Weights of a small GPT-style language model, trained from scratch on English Wikipedia.
Size: width 160, MLP 640 squared ReLU.
Architecture: RMSNorm before each block, capped logits.
Training: a variant of Muon for these matrices, 120M tokens, 14625 steps.
Each number is 200 + 40 x the weight over its row's rms, rounded and kept within 0 to 999. Layers, rows and columns count from 0. The size before them is the row's rms in percent of the matrix's.

# layer 2 attention query, 320x160, rms 0.163, rows 137-157, columns 0-79
091,186,69,213,216,205,213,243,229,127,110,223,200,198,157,237,146,188,151,197,237,136,183,188,173,261,166,209,185,209,233,212,188,225,143,238,134,208,167,142,188,163,215,177,184,181,220,278,193,214,231,294,155,214,184,217,166,254,200,133,207,265,218,262,229,177,171,242,139,137,197,275,251,216,128,188,153,173,202,148,208
088,183,206,160,187,173,75,177,347,139,152,196,215,181,249,217,203,203,211,247,188,212,216,132,239,220,218,174,199,201,225,233,185,216,130,181,188,90,166,213,208,218,199,243,265,253,171,282,159,159,264,232,183,170,138,196,160,209,136,237,160,274,200,219,225,201,169,198,207,223,202,141,175,188,132,179,246,180,156,253,223
097,178,164,204,239,206,242,263,193,259,161,240,162,184,161,237,235,160,147,147,233,256,208,232,187,187,126,171,235,159,240,175,78,158,173,160,218,153,225,262,205,217,186,153,203,180,188,180,161,199,225,141,156,207,191,210,159,172,214,223,167,262,193,147,262,217,247,186,155,201,254,183,205,186,181,201,271,187,160,205,270
112,206,179,166,149,182,140,212,253,212,225,225,238,282,212,161,220,226,174,203,237,215,232,220,180,184,285,160,180,173,211,207,300,285,277,217,200,245,166,217,284,255,171,232,238,207,246,212,247,104,198,235,250,211,183,236,225,233,171,221,261,123,201,155,226,217,159,227,167,276,153,191,157,150,226,136,235,212,184,211,145
093,220,164,187,192,182,172,184,237,151,185,179,211,190,203,175,253,155,195,209,301,202,302,144,150,225,205,166,226,213,209,266,220,173,182,192,110,240,129,231,262,197,178,188,242,184,181,204,267,197,220,240,189,176,158,266,167,201,264,109,204,169,231,247,236,184,169,198,175,225,197,201,172,171,196,236,183,165,215,152,144
090,174,170,197,226,169,245,249,126,175,199,220,215,165,83,231,265,222,249,222,190,243,221,222,198,209,191,211,213,166,118,193,160,158,177,152,332,186,184,164,275,169,211,211,199,184,235,198,180,258,247,171,151,251,183,183,214,191,212,206,193,182,132,199,198,192,272,274,158,230,234,185,216,208,191,260,203,157,123,181,274
081,135,158,239,140,152,218,157,148,187,231,154,285,170,156,175,155,192,206,203,267,205,176,199,209,185,167,199,161,229,163,202,181,179,198,230,194,244,258,206,185,206,164,231,195,217,187,209,251,192,201,159,280,240,252,173,231,198,177,261,227,247,154,171,105,176,239,199,228,181,236,243,198,189,196,309,155,211,230,165,178
099,221,160,232,225,183,256,168,239,197,244,225,182,190,198,194,121,122,279,215,222,135,195,115,177,278,245,161,232,192,199,302,185,173,161,181,171,181,205,154,171,188,133,217,165,148,144,186,173,147,291,252,219,221,236,197,200,246,166,150,169,243,168,264,162,237,158,273,223,214,178,164,226,235,190,170,218,186,153,233,225
098,184,235,230,204,205,223,220,178,278,234,311,149,256,151,169,217,219,152,182,175,195,211,216,209,244,197,169,206,175,159,150,232,192,184,237,191,138,201,180,207,142,236,137,201,144,148,169,181,222,206,190,243,232,238,174,220,217,213,184,188,215,220,181,215,245,243,160,278,237,236,219,208,164,127,247,213,201,164,171,262
080,259,247,189,160,252,237,136,189,139,188,262,141,153,177,173,161,211,166,234,216,191,174,208,232,229,235,160,186,175,249,229,251,194,211,280,240,239,206,223,144,212,141,202,200,198,210,219,164,139,250,270,250,183,174,230,250,189,183,227,220,217,222,193,236,199,194,197,248,167,198,205,262,245,185,247,150,215,226,237,219
089,247,220,226,193,213,258,174,292,229,234,177,184,224,288,145,122,244,165,222,197,178,227,173,185,217,237,190,178,231,227,214,177,162,167,220,122,162,234,219,119,183,162,273,250,199,141,124,264,123,217,201,249,206,217,245,189,185,233,153,130,190,184,256,176,249,169,243,251,150,166,196,216,192,177,198,224,189,230,114,160
086,185,163,287,204,212,206,223,221,177,219,265,194,178,104,266,216,175,172,131,207,112,170,166,202,184,237,253,165,188,258,206,187,241,278,202,205,223,140,152,235,249,222,116,218,125,196,259,196,317,151,166,141,184,222,266,185,214,244,207,223,212,186,188,214,193,234,153,237,245,266,173,177,248,131,196,194,208,139,227,212
082,166,279,208,222,247,214,212,182,155,240,238,228,207,222,158,167,270,274,148,257,233,217,244,238,154,212,178,222,264,242,167,189,181,159,226,202,162,244,256,231,184,135,179,210,208,139,265,224,194,167,137,201,243,182,200,191,163,249,231,204,187,191,191,283,233,237,241,192,156,197,247,212,236,227,303,233,171,179,145,159
101,130,240,221,212,245,265,186,216,205,136,188,202,162,121,169,147,177,214,253,258,241,171,145,136,237,179,194,209,239,200,176,240,153,210,211,165,169,212,223,183,216,225,209,238,171,110,177,205,170,139,190,275,236,192,185,197,179,215,144,171,204,153,147,134,229,186,202,220,182,223,162,185,273,106,142,207,250,238,187,116
100,171,141,179,140,228,235,203,156,123,149,228,190,156,162,205,119,219,212,189,201,209,216,193,208,245,135,213,186,204,179,186,221,205,176,163,221,171,199,171,195,282,161,189,161,168,143,182,265,175,188,266,214,141,208,148,161,265,195,173,167,249,133,204,238,277,207,254,140,174,149,228,281,172,183,144,223,177,129,139,146
093,238,179,229,208,205,169,163,169,147,199,213,187,200,161,246,243,223,170,121,224,146,162,196,210,168,246,174,179,167,121,178,106,174,248,213,267,210,282,201,228,217,180,157,165,282,187,229,193,284,183,211,195,189,178,159,236,181,230,171,172,275,206,243,178,159,227,205,271,153,234,186,274,208,197,249,199,217,193,209,167
103,207,206,188,161,222,191,211,211,217,215,188,238,234,235,171,226,206,201,183,123,184,244,195,219,119,167,193,144,212,205,219,247,272,237,197,200,217,109,194,199,236,202,200,225,236,178,215,220,259,146,244,203,173,129,218,214,185,195,259,190,199,299,253,185,219,199,133,203,217,117,207,145,183,278,188,249,170,209,203,174
096,198,162,207,185,186,250,189,240,129,164,211,176,176,203,213,194,213,203,196,162,200,152,85,195,169,253,147,171,131,275,247,178,173,235,184,212,265,172,203,162,206,157,183,245,253,154,181,183,183,158,211,224,148,181,189,189,212,221,239,197,256,213,224,219,223,179,179,217,186,121,177,194,238,191,122,186,207,149,257,172
098,229,233,163,154,216,138,176,274,283,218,184,223,214,220,188,230,164,250,242,213,197,175,199,186,258,255,122,177,214,220,268,188,224,132,158,223,192,183,186,225,136,205,220,231,198,232,129,239,138,185,228,229,204,169,248,171,258,148,197,156,168,189,122,153,260,181,205,226,155,222,241,187,190,241,111,166,183,249,238,210
090,255,199,206,192,209,230,225,167,212,255,145,237,176,278,159,142,228,214,259,156,181,134,122,194,231,231,199,144,183,228,190,125,203,224,150,191,255,205,168,159,166,167,207,195,267,230,212,189,183,204,154,252,262,248,139,151,206,176,190,138,238,132,116,195,262,186,212,148,255,195,281,240,209,149,183,203,234,200,168,178
098,266,195,201,250,206,277,282,177,154,231,198,188,213,207,198,218,180,235,159,224,213,195,171,178,196,193,175,268,195,234,168,210,189,154,130,210,178,158,166,245,176,255,167,173,174,217,220,148,194,270,170,96,193,229,162,180,287,189,116,199,241,163,174,227,177,162,242,228,171,264,171,259,239,220,201,208,255,135,227,201
# layer 2 attention key, 320x160, rms 0.153, rows 137-156, columns 0-79
103,169,156,206,237,207,187,170,200,193,134,113,171,186,217,199,222,163,184,185,147,189,211,257,178,193,206,174,198,209,143,219,176,199,214,176,264,217,207,230,139,174,146,105,237,144,112,165,174,147,234,111,176,183,248,186,218,234,119,245,114,140,215,208,150,182,209,165,202,223,241,133,173,169,216,207,227,200,217,185,249
106,184,171,227,177,232,228,183,224,194,128,101,114,297,202,185,194,262,155,158,201,184,170,225,209,157,184,211,218,155,229,196,192,193,214,226,160,230,255,152,165,213,129,208,231,199,148,77,163,144,167,197,267,180,177,245,211,169,203,163,101,176,236,134,224,183,194,156,261,210,199,156,175,176,240,216,227,187,255,201,187
081,237,224,220,211,184,182,261,168,210,154,175,208,268,214,200,193,226,290,214,258,145,207,173,218,105,201,224,239,174,160,264,215,198,238,217,150,181,227,224,230,195,252,296,236,194,197,172,172,185,184,188,277,169,141,188,161,161,239,264,266,231,157,234,178,249,222,189,208,231,157,184,173,249,224,183,116,196,182,210,116
102,168,258,225,179,247,182,224,210,244,175,263,171,145,276,251,173,218,246,220,144,200,152,142,239,213,181,200,123,213,202,250,184,139,198,201,215,173,228,223,160,241,152,196,203,230,185,150,176,261,252,105,226,220,168,185,263,165,135,149,175,233,221,221,249,235,213,163,247,152,237,161,264,209,234,216,192,165,168,178,109
101,96,131,248,140,202,174,176,161,178,133,130,191,264,275,209,175,218,216,197,181,150,168,220,182,231,205,153,227,177,239,240,258,225,166,210,208,178,177,175,240,229,138,170,261,169,146,135,203,209,272,227,232,143,203,175,170,249,174,120,76,166,227,174,192,258,217,259,190,197,147,143,253,217,256,208,173,157,207,241,216
091,229,222,183,163,200,165,268,219,165,206,261,277,212,200,187,262,172,207,160,292,210,246,279,150,208,171,257,205,198,226,178,167,232,254,265,211,200,194,172,286,234,267,219,149,231,258,201,252,167,151,222,124,247,163,169,164,171,201,196,199,250,158,166,248,214,193,187,204,186,155,256,161,209,169,263,193,202,176,144,184
096,166,198,175,155,271,190,233,104,245,245,282,228,226,166,231,209,237,199,102,188,264,279,264,147,192,151,243,214,225,282,171,167,181,191,279,241,250,206,157,286,169,272,162,167,148,224,240,211,169,207,222,150,211,201,139,195,202,166,213,254,188,150,255,180,163,209,250,204,234,183,224,178,263,191,232,152,171,192,202,196
091,110,189,240,219,194,146,267,192,213,162,258,123,239,158,233,210,178,187,199,180,155,226,230,212,146,189,218,200,250,238,161,178,209,247,213,216,168,246,247,191,257,169,147,202,217,223,142,181,202,184,135,192,131,152,226,202,187,204,226,169,148,197,203,250,163,136,166,169,157,250,244,82,185,229,164,178,177,254,226,245
089,196,244,178,270,120,174,219,209,188,246,233,257,150,175,206,223,151,223,256,222,154,141,189,210,216,213,203,179,194,142,90,189,126,222,213,241,162,171,195,164,184,247,191,196,257,192,211,238,258,114,215,204,210,205,233,230,253,237,196,194,272,199,193,142,186,203,185,180,214,235,224,185,179,179,182,191,148,151,160,259
080,195,184,218,189,204,70,144,162,233,207,190,169,251,170,199,208,221,256,244,230,204,172,215,239,219,204,205,195,253,209,148,201,222,197,227,159,255,210,204,87,207,214,152,242,202,194,165,196,243,217,243,191,154,219,258,203,261,249,199,264,266,177,230,192,183,190,172,172,129,278,306,240,146,168,285,180,150,111,246,236
105,157,159,185,238,137,222,192,202,133,155,117,161,218,243,201,198,211,192,227,181,194,209,80,247,224,159,254,151,226,212,265,199,171,166,130,196,230,183,255,212,215,100,171,219,237,174,277,64,208,212,228,258,170,204,200,200,238,224,225,118,172,214,155,240,176,196,198,224,160,206,139,185,237,220,210,204,213,223,271,254
099,285,167,195,249,242,248,205,194,217,234,250,251,162,161,245,166,204,176,216,191,223,180,261,224,244,218,185,187,153,204,154,171,183,195,247,218,217,157,225,148,196,224,241,255,153,145,153,248,257,253,181,80,191,226,180,214,169,199,204,264,278,214,209,114,223,122,195,90,179,195,162,223,171,196,180,171,132,193,126,236
091,164,138,152,190,293,152,239,155,236,242,270,261,197,200,191,174,152,239,218,244,178,163,236,205,207,151,198,234,194,256,83,158,191,199,262,180,226,255,183,192,203,239,210,230,185,212,174,119,228,145,276,172,203,191,184,231,199,177,189,208,280,196,165,141,212,226,235,218,248,128,196,221,193,184,182,204,197,158,220,190
108,259,192,171,183,216,200,150,168,259,210,254,233,208,191,208,123,156,158,204,177,130,180,212,210,223,230,211,210,207,116,197,181,224,145,217,173,195,182,197,201,176,193,153,167,142,220,119,171,136,210,178,151,196,248,219,250,222,169,278,113,155,257,237,177,214,193,204,232,214,216,69,175,246,270,222,163,206,268,155,261
092,233,189,176,271,221,264,217,173,191,137,121,167,183,235,136,257,139,238,162,261,161,239,190,214,120,213,268,267,213,196,239,154,198,216,203,198,186,227,186,235,190,172,155,175,214,233,209,113,176,98,228,215,131,254,227,227,192,187,181,173,228,182,175,202,212,201,220,169,141,188,195,137,124,231,148,268,280,207,266,148
107,231,206,212,180,241,163,225,215,239,229,263,230,137,154,193,173,249,187,156,203,246,200,234,122,225,188,213,177,166,204,190,191,196,217,226,207,183,242,185,203,230,276,178,161,102,193,203,261,217,201,196,200,230,202,222,138,215,129,150,284,221,219,245,215,244,172,155,187,241,286,209,185,216,142,223,165,188,198,136,261
098,193,258,205,229,219,172,98,212,188,210,148,161,236,147,218,90,220,220,176,207,206,183,181,274,167,169,194,223,186,153,244,184,155,249,209,245,228,159,207,234,177,214,287,216,143,252,225,175,183,234,223,231,232,256,239,292,192,223,214,151,239,174,133,255,251,244,189,234,219,289,195,219,164,182,155,212,202,146,241,148
097,206,223,158,230,177,184,256,220,246,200,238,170,186,233,149,160,211,184,198,127,257,181,200,243,214,153,202,267,232,188,237,197,162,278,237,168,201,271,185,115,181,186,229,263,126,208,145,169,243,247,169,95,161,233,220,182,236,237,239,208,159,279,211,142,117,215,199,164,158,232,273,135,292,184,170,281,147,252,146,220
098,221,182,193,211,187,168,195,256,111,156,185,152,296,241,267,192,174,203,142,159,156,222,142,239,217,190,223,223,191,268,265,240,219,170,162,250,229,214,226,181,207,152,190,156,244,232,200,147,143,221,227,272,278,187,232,248,193,206,157,182,116,141,179,206,193,155,278,251,179,198,178,136,212,174,123,226,237,171,278,236
097,181,159,191,201,128,237,192,198,229,171,201,126,168,153,223,143,221,126,176,130,241,189,133,212,169,148,213,255,191,218,209,145,190,199,158,168,221,196,185,214,238,156,220,227,160,214,205,230,227,218,178,221,202,191,152,211,136,234,311,208,215,182,263,199,129,211,199,202,171,217,198,137,202,230,126,278,186,173,208,249